Weights of a small transformer language model.
Size: width 256, 4 heads of 64, MLP 1536 ReLU, vocabulary 8192, 17.1M parameters.
Architecture: LayerNorm before each block, biases on query, key and value, tied embeddings.
Training: 274M tokens, 2090 steps.
Each number is 500 + 50 x the weight over the matrix's rms, rounded and kept within 0 to 999. Layers, rows and columns count from 0. Numbers have three digits each.

# up: layer 5 MLP up, 1536x256, rms 0.115, rows 1327-1351, columns 0-127
# down: layer 5 MLP down (transposed), 1536x256, rms 0.109, rows 1327-1350, columns 0-127
up1327:549474617571563459609459533466510511501501550549463461489500473533473572523480422406475586500493542541513532447438451439490496474559447561515493487502550431473510449461455513480522488503525513434504477440539503459459564523567540435438483449459487492515420640437496477492566446519428580520413465411435405519457462459533488526454509489532465535516616477495489426415556469559470457510531
down1327:494394484435490508573591472527468495483472484559552471490511546527511479541547548481592552566446499481524542560497511532609416518451513427481521504428535475564479523477555519500538503517545497434463545513496448508528506511447480506491523494542486467527587413503574494541532568469525512455598430498521479511590494518529591499493582469579525559423475456502470510503461573518561537455456
up1328:479519413476513593537498451427486426474529604566489552476476481487606596462473507527483469440405595486465538509555514521517472462561510524527461457487556532512503502536543443507488450539565430490549503495545530482470474533437506447573533518474478562447482431506489469580444452433504480530506607615504490489541595584540592518528392484474422595536564439621499581463484526494433499509464
down1328:420470509553434542494524520558541500479385632386501455500504436474491532499413441455488578513522461481498569526432528495426493514477444509586519328486436457421502472482440440427500528501372573435519509505525497426441578535510452345532604559469483604606627442456606506481577507589517519641597496512483499575445397504514451483553545471499472562577478403538438547418481461491499511517411
up1329:522481540502522546505501492421505506467540581472603533483397487396494518494431545544451536505513494384485510462529484478517485460380461523483592514555496604545630457541426517483531514507539495499480481494549562494499516496486516535463461399486473524492501500512439422585545547570387422554401542520489471555475449497512418551509490466488507502449552467518423505491431464550486445488484
down1329:358407439424455485488477493505479428460573493509429441478514519526494512616574487478535421431513520493566579524439528490545453477458514504551443420475502488534570482564457494603448453542427495458588505460538595528507528463503502500472462491497432473539473469465541619471459481478593549476511496514376487530531491569523565508565469636495584519511575538470457449503550501508523451456407
up1330:499425552579389478521436471573545494391540471407486617549455505520462523538505474497438469448527446476514562445423468545482518450501545535544454560575534527464559540524457463542476557550454497481471471554498510489521523460459535450410461427455545560580489510541510457441502529433529556442521517449513508523537519536494460402531575419366439553536469421468575491382446502504587451557481
down1330:585487486437547474411604570501473454561533442427453528528463524445528508528464428482478514494410535544480615521472509390492475399484545467505583514429511548520498523473514546492528425493419410480473524532445503433513513453520385431573387501491502527492568581479490617482472553451475494552495506502473468485478437566548496498517486526529445443485526516497565528502547548546490509544575
up1331:465479540445507480551520514474431474425464483491458513508602491442480391482507515517483536556438604502482556523519433562549518529500480501516463489567442560432467454546499477487521485490487478485489477366568571494485536537534450415530529485595564478559503535483510562512437514560486502542538552511561585451524420477473514455503491522424382498550555600554487546513510565460474506421563
down1331:480493576489481427599480473545493466455452451510503597473466503469517534469526421487401448533492524514544511517500515420469536500585528492517490517542497548540508523444566523543463476448555441500532517464529510468542503506448494552554510541513518645429468498536539646482481541543413518467466513454519440519513433386547477511460493513515507509481499459484542496514506573527545421491461
up1332:525511487438501537529460548427496431486454491379550483544490530495448604518550493517554559470499519499542558473468489519542521503480494444428533514477532473491491457503515514429496444475516597531501597608461484512477501512521578508475459444511545573525491588487587435447409454542382461519567432514493569506520415491436489466467415473517453541448530422472399453581478559534552465531536
down1332:503527515480465364527535567542585461459629488462406499544490549569503534538411466594501464595488563479492513442524566400548545484448528514557457550483519366537440495469522484448587477521529420478527542498635467516441471501501555498448515548536422448540479494536543550557520591488519474392466452508519507500434624461598508542447453486482471516460502481508509599488609580521560497571386
up1333:586473434534458496460468495503492511529451537390514560443474480465549481464439549462463333443549504472524591528509530559465479456531499459496514450591483520454506575521503463480465540508474498553396436615433505492498439558486392513488553529514425522475570471577506611489526572471529508557527490582526467497480536494558580516484497460462465379503485409575484539432496471472526481513454
down1333:559504575458438419466510528506498519476487474539459448449547527601418502484470465463486507533512469541485561471424424447519457506489510538506475502467472489510466524448494536549410532550556472527491476485453504457597498479524458508490522450517478480479481537467476478535448559528450557468431539468552424496576499524524565505558414558472520431494533575547437485489536505479526534478523
up1334:475506472527493509600529468483483566561539528441534509481513610547546545470493442494499448516389486601484537484471533435483555436430497447491530557377501481485484514480543516493580522522515476420479480472480506476369466427526514523492557470595575476514442517417512453508520420547451539508547557632501543490464437452456405482505467472445499527590582499471532598471468563451449423533527
down1334:495549444485537399493583459515503482483513479510470497470473494487545535543585436466534564428523438453607490463504517533502499528500439545458524469446383559504472403491510401553512483491486509476501570538443438493529472533520493477509415460546433530546614504546453559516524582471544537508494552519458489452556414492592490476411429516498539498521554461434505489528501548453531532444452
up1335:446545522549463577502568495522472529457474391507519565510466460549476513468526481455479536424546496421512502423475469459473575555520571521437518477515491506496511482517530482511509476484531498459543605486552473510430461476436563460468532575563491449526482509456517515448547418580512464514443568491522443470558531424508490444495540525520529544456571503571488480448457490533564524490540
down1335:555446514481453498415500504503602455414622503518560482540485471553427539495479521561337480535493494548468430504463538477448537508485479486437553574570484509500527558481441475457411526519522463545538486402429509525498506467473488445465497538559485494593509537533519519530448580498544465428561530521503519519547442468531453497500576489469477514541521516510500441569541543422469519446461
up1336:561507436608513522482580554523492434459427499495564502590550529426491555480452431442460496451608541475529588473414579490515508479500545550537476526517410496479564522517541538462501606471448509456472490557432523463461474501313492484455528538577472472498550419434514452458493510572464493548427495484458541498529516429580522447446463490457454513481523588537574448560476519509468488523546
down1336:544490507550465527427595511499526529403505532510522504487566492503523440592519490431522496480531428518444520479525523536525494490503545556480492461520452452546522544549531541451491503455473531466511535473520516479455481458485491523467494474503418491507571512571458491441573552474533464504495565501518490420499449473535577515439429601457429459556568574527504488512512551521407414506516
up1337:488486502490515572496521455447586519468471540491551467518434462598537471486477556425519497512510528540541392539480514447466444553593504522458460504465515461564450473528513416482459550500520502425554539491426456418499452553386547562435449481504531525508505578466483433420491520481571583551504507501497468532554483513563514485512455508466505545486468549530560413494516509425519470538586
down1337:494364563591488477519530553581446453481464617573512566579537418472468460499526491535515417460467545609460509524494371507482469454558559529563473532633586453413536550539611568478547488564505457481472428388583398496389579516566461481424436566510517581503431598537513500543474514411433495514474466528505535536494590585543496447471496457422525490538458457494506500521472576445584449544511
up1338:509494447567530531465573550451512502416530424502440544470519536506532462453471503503645525516400456466543457511465496486503466493471384457497505456525460531508592495454507456480507457493557527609470490536524513450521447503527473496497450571572514477444507493510539543547522419486504580483468457522531437531441466506568436513400493450542520428533441551533446523478492525600571551450529
down1338:475444483542539483495565531454516608455459496532458476456494618549616466525510547549519586531524438415514603564492556480483440489503418538470504490602495493504492396557564416487644557572553563478553508537577473458401483432491534476517434570484416553487474384468518529488564393495662497535492482497580526515556462448490550486536576549453492485499370529523521448469455530459455409513468
up1339:549470573530489431469510593500486491492496510518528552546458522518413370518480420443556501571496522475527446506541513500479474535508432520424587504470553528475530465481588524462441496445349577412550493544470563511567486601511440544497520493517451551594415456518480467545505429425575599486507473456521528576531536475524526536440480467439520570341486530476538458432361442464479591494426
down1339:407504546512465541506524493541526477505497478527500435484504528375589531492481549561473474507556439511481469528521454513412488456462524599474434534424526532509418495468489509548477526430517514566434522452496454490437530479585532539588509489578503486459577554524561515476482493523486483498452523420529548446477519532519515408514522438537480496492518493514481499524577591520472452527494
up1340:562473491498550549497516461491615474521447504449522503520493478494454494486537567442447500449445487513535436549418531497490555457481561509472545473502397497496485471483449553423615438499539521558484435483422566468491498446474507560509603485481478531503518449452460480451494512513538522468498480517509512474551565554490547454466463483456509497561489481524528494492459519552546448514513
down1340:473469501529441406416508506577550479490493438507488526521469422384470498441523437516463524522545535471524466513481566395502526557508600460470499473474497500533488483511493473540413514427482543483502453531428445504550537397581496432494443485485466481531446519473548460452482479497467450503543483453519458513370554413529492484448513596556515475506423544452510410516454489480530576495537
up1341:531551497423562634451466473570531514427572532431526518453512519511617541610501482410538589496526527463462560564476463492582519442499583480519523444520492468404467551466496537477502533503532557546408436453555502485489540433457619476474518492471514519533505541452505549487461492513528387419533415472453441518442530387463608484513475538495410515557527435474478440436521441548445496569582
down1341:471491513559454491552523418509485514470509478598470509553507577492416530419541473586480522516517476506466491504449468581451385405475596484471574597419521566487542466545479602494427512483455430449452419455475502417471492384492542420403492498476545516465476512449512462430414430477404416452465560517557498521431458409495502434441476449473465639433509546498390510555536484579592561538502
up1342:443554458498503432536459471532599439454493547459458567490436487531491525577428468478470489515531435528468507498431535542479569519500479491469476526468502454504528405432517592537523544511554552511543465571514467470484500490507524402485471589417486539408428529540442423461486463485503515508470538566456500534456476519383546566435601556497515549458450465509460537550525544489563481458513
down1342:442511454540478466423453512522457523454466432509506528572377561410436409515662465530486347549514471519467449503598418517485428422480537524543533498577414463442515563519576477495528482551553496479529499501419483408572441484401450559614442482495524505480540414456464524497520499450457529487496394498543444533448471448514514513479574507469482501608460533445493577583558511491481492519550
up1343:509531470535504482596616498493474534478564641485485516527421435479530453497484507478527533552545554463513554555416491544570568422526532560468500378672597561459502464573559448569460600587442447506462457586493437582569634546485571530463512445562491555481549440394424513492561508572478485429395481653588488479543495589539457527493508430496538509590544483444455502571560421405526501355394
down1343:528531546490515563520584530609520479486502374437588446476527489590412521453543403512391563477462412548471526517423395409463410497523458451534483527482475522421539578546428577575507513411507427490431452439550532371512550468471476424562552544442524468500459549494586445558548521513478489520460519548457504465439396538477550480542608527488393484470649567552443504444499434434479525576504
up1344:532416490511514484530554492511564588439530558447460567487536463515532403498497490567591485476475497468582484460512564443487513535538498532393496507438533451536520531372564422456508519469523464559531437537458503539487544424466547464433533536493495477513499506491428512521457516550538523461523398454519523536473552549536479547454597557499498570526496466493494456396447451523578448456546
down1344:395424493439471384501397487490490406584461563506473425407490513462453499596532441438496505446483506494559561510538562428456460421413480486586520492476494485503542555413481417529418462559531627444453511479567489491559531446458460479435533564473468532593494514516540549547499554524552489486476508600508506519514492436580493512481537473543560556436489573510493540501465527515458579537506
up1345:603457409566414463496513552459502512529511545529454565470553469507581579451539451558545577497456486484488462421509455559441460499318462525512527516513471445512537394451429486507592454538522568550476484508459481514572493532474478512474585485582499499509576545416463467471438433531477507486427530481572443498579457470418542499546442563519542494573422507495437526473489480467552460532480
down1345:499409463502564469491441459615479474528506451454515517516518551554493451468505515529508480455423482488521457489415519468505520365512511437464595538528447457597546462422502546470489494560490495435518460441481527532436463509577512464567518529449476508485448492469563593515513451394483464578507463470535422504570517468525534461427536526511502378506479532560544510530483518499552498476548
up1346:474520394516415420450472459590486527484514483526477521466509547497479497498550429437519512505487482401524452376579461399509536612538534479485498517513405498494463552462512512527519574395496477487433492515474499532449538480432506497539578417604506567514568516527404435501580458523475362549518424507451526417480438493493549508588442521510484485509557543497500522447458501503560540561560
down1346:546536484428509420422407484468518479498496582654663459548512520484495509431535457410522433503505572498541480524463439465541602498560522501511540530506525442393505539539465448484498561404637413549517455499387453551504523555499565498405536477506492618462550549465472614418595391491478545535569514467508544446505436499468515479446480528500605543498484559444517497465448471446514548493425
up1347:466512451512448508464570541510560481555547422527501548546583458527514440487507571532462489423452466430555499460543524533496504493378456514452579432564549571519581442426547425451515482500503394416589395472570552540446498558324458497544558462588507565586494535531486597484536525437513439456451470605398544574461496328455532488550534422502478488567535376497580620506529482509477510493520
down1347:527476477532547488563452472456522450539501574498583550479484504463562517479462486578493597523502533434527397534489507455450466448529497527579528464453507419589477452449474507526527388477552540586467540477470484442536536426524431546537492539450531546491436401582544530547524548490562514554543545439543446459526486443546539527463452353463490559491516486481483499550458539529546443531539
up1348:501482466463482472539462584482522518536486518503475444524524537490502460479416498475496534481514572534512454491488511491559437514552541508524522485406479509499499485496514500555477438506483611460528474486442522462528419518503451544478472499553433455559486520467501524564507513504507517500557490486513565474490529525466463557476526481524472482426590494525413480519540528476476495545416
down1348:559424473551514513465554500443582466507533547455425451525455511569504529449501487505451401446530453490489505481436452507534575432454455449463605446612487487471491427560512525500454548543531521498496556500545510576533466392419480519376489506516538527543473492417504484525488492480467442508449473399527532514470473507499470496540524530470497552430526495588535473497441391473464492372467
up1349:453405482514466504548568466464426551427491451502456484514541469492442489496414516503533500511587558569392414461467531503490442513492550566466415559491468527494511455514532434563530478565439529446410452467372477581547542441521598528531554559488469484600542430536522531458417427580525474506565515481428504577622427538488579523542454535454460499458452540437533441533545470489547456516519
down1349:460537372532520367560584460431552510507561469498584626579455451573505493559496452474480535482529474514451452506487488513522487450422396487533486424485424553491451461476525554485550534388505438511500463519525433505495386513529528526533401446477514365467509491581511468485496453436551498511526544529465441457564516520565478588454494554473511488436486388540453529540484588542525553464491
up1350:547471438518461527527475506467546488487558533521591431495584533536503454465507496524429454514420515415492500535548558516526445505527526514494582552497524556516521584512551454477449569512458477468473456493495544538572543532470548497523489546478491506488544487505516432488444582472551501511439447525511445507505470499447525475503533425482422502485582514446456443460436580515459398418513
down1350:504517515478494484553434457397529518506422397504481487488575520587446503554420507553517498517552506548516503455445498451457482588534433504492488512503545513512550564424546520542459555498508560525506567489545474533497424465485572435487508449531424586495550499494413515484514546431475423376509490514405503484495526574439546529545499583436425498466518480531460478509550472548480518578493
up1351:527616594487435471502495506524495560526505494486531567582460496444478402529546480494519543517548538467456506566484376581442487415430433424523502528544526431431516449424565435551470455406431486477496441487510513415485399435485445476550520523468476655490639489556497467486464451396579490571520487552461535625484409511559590478475454469480465554664453501548442471548413442560515447463437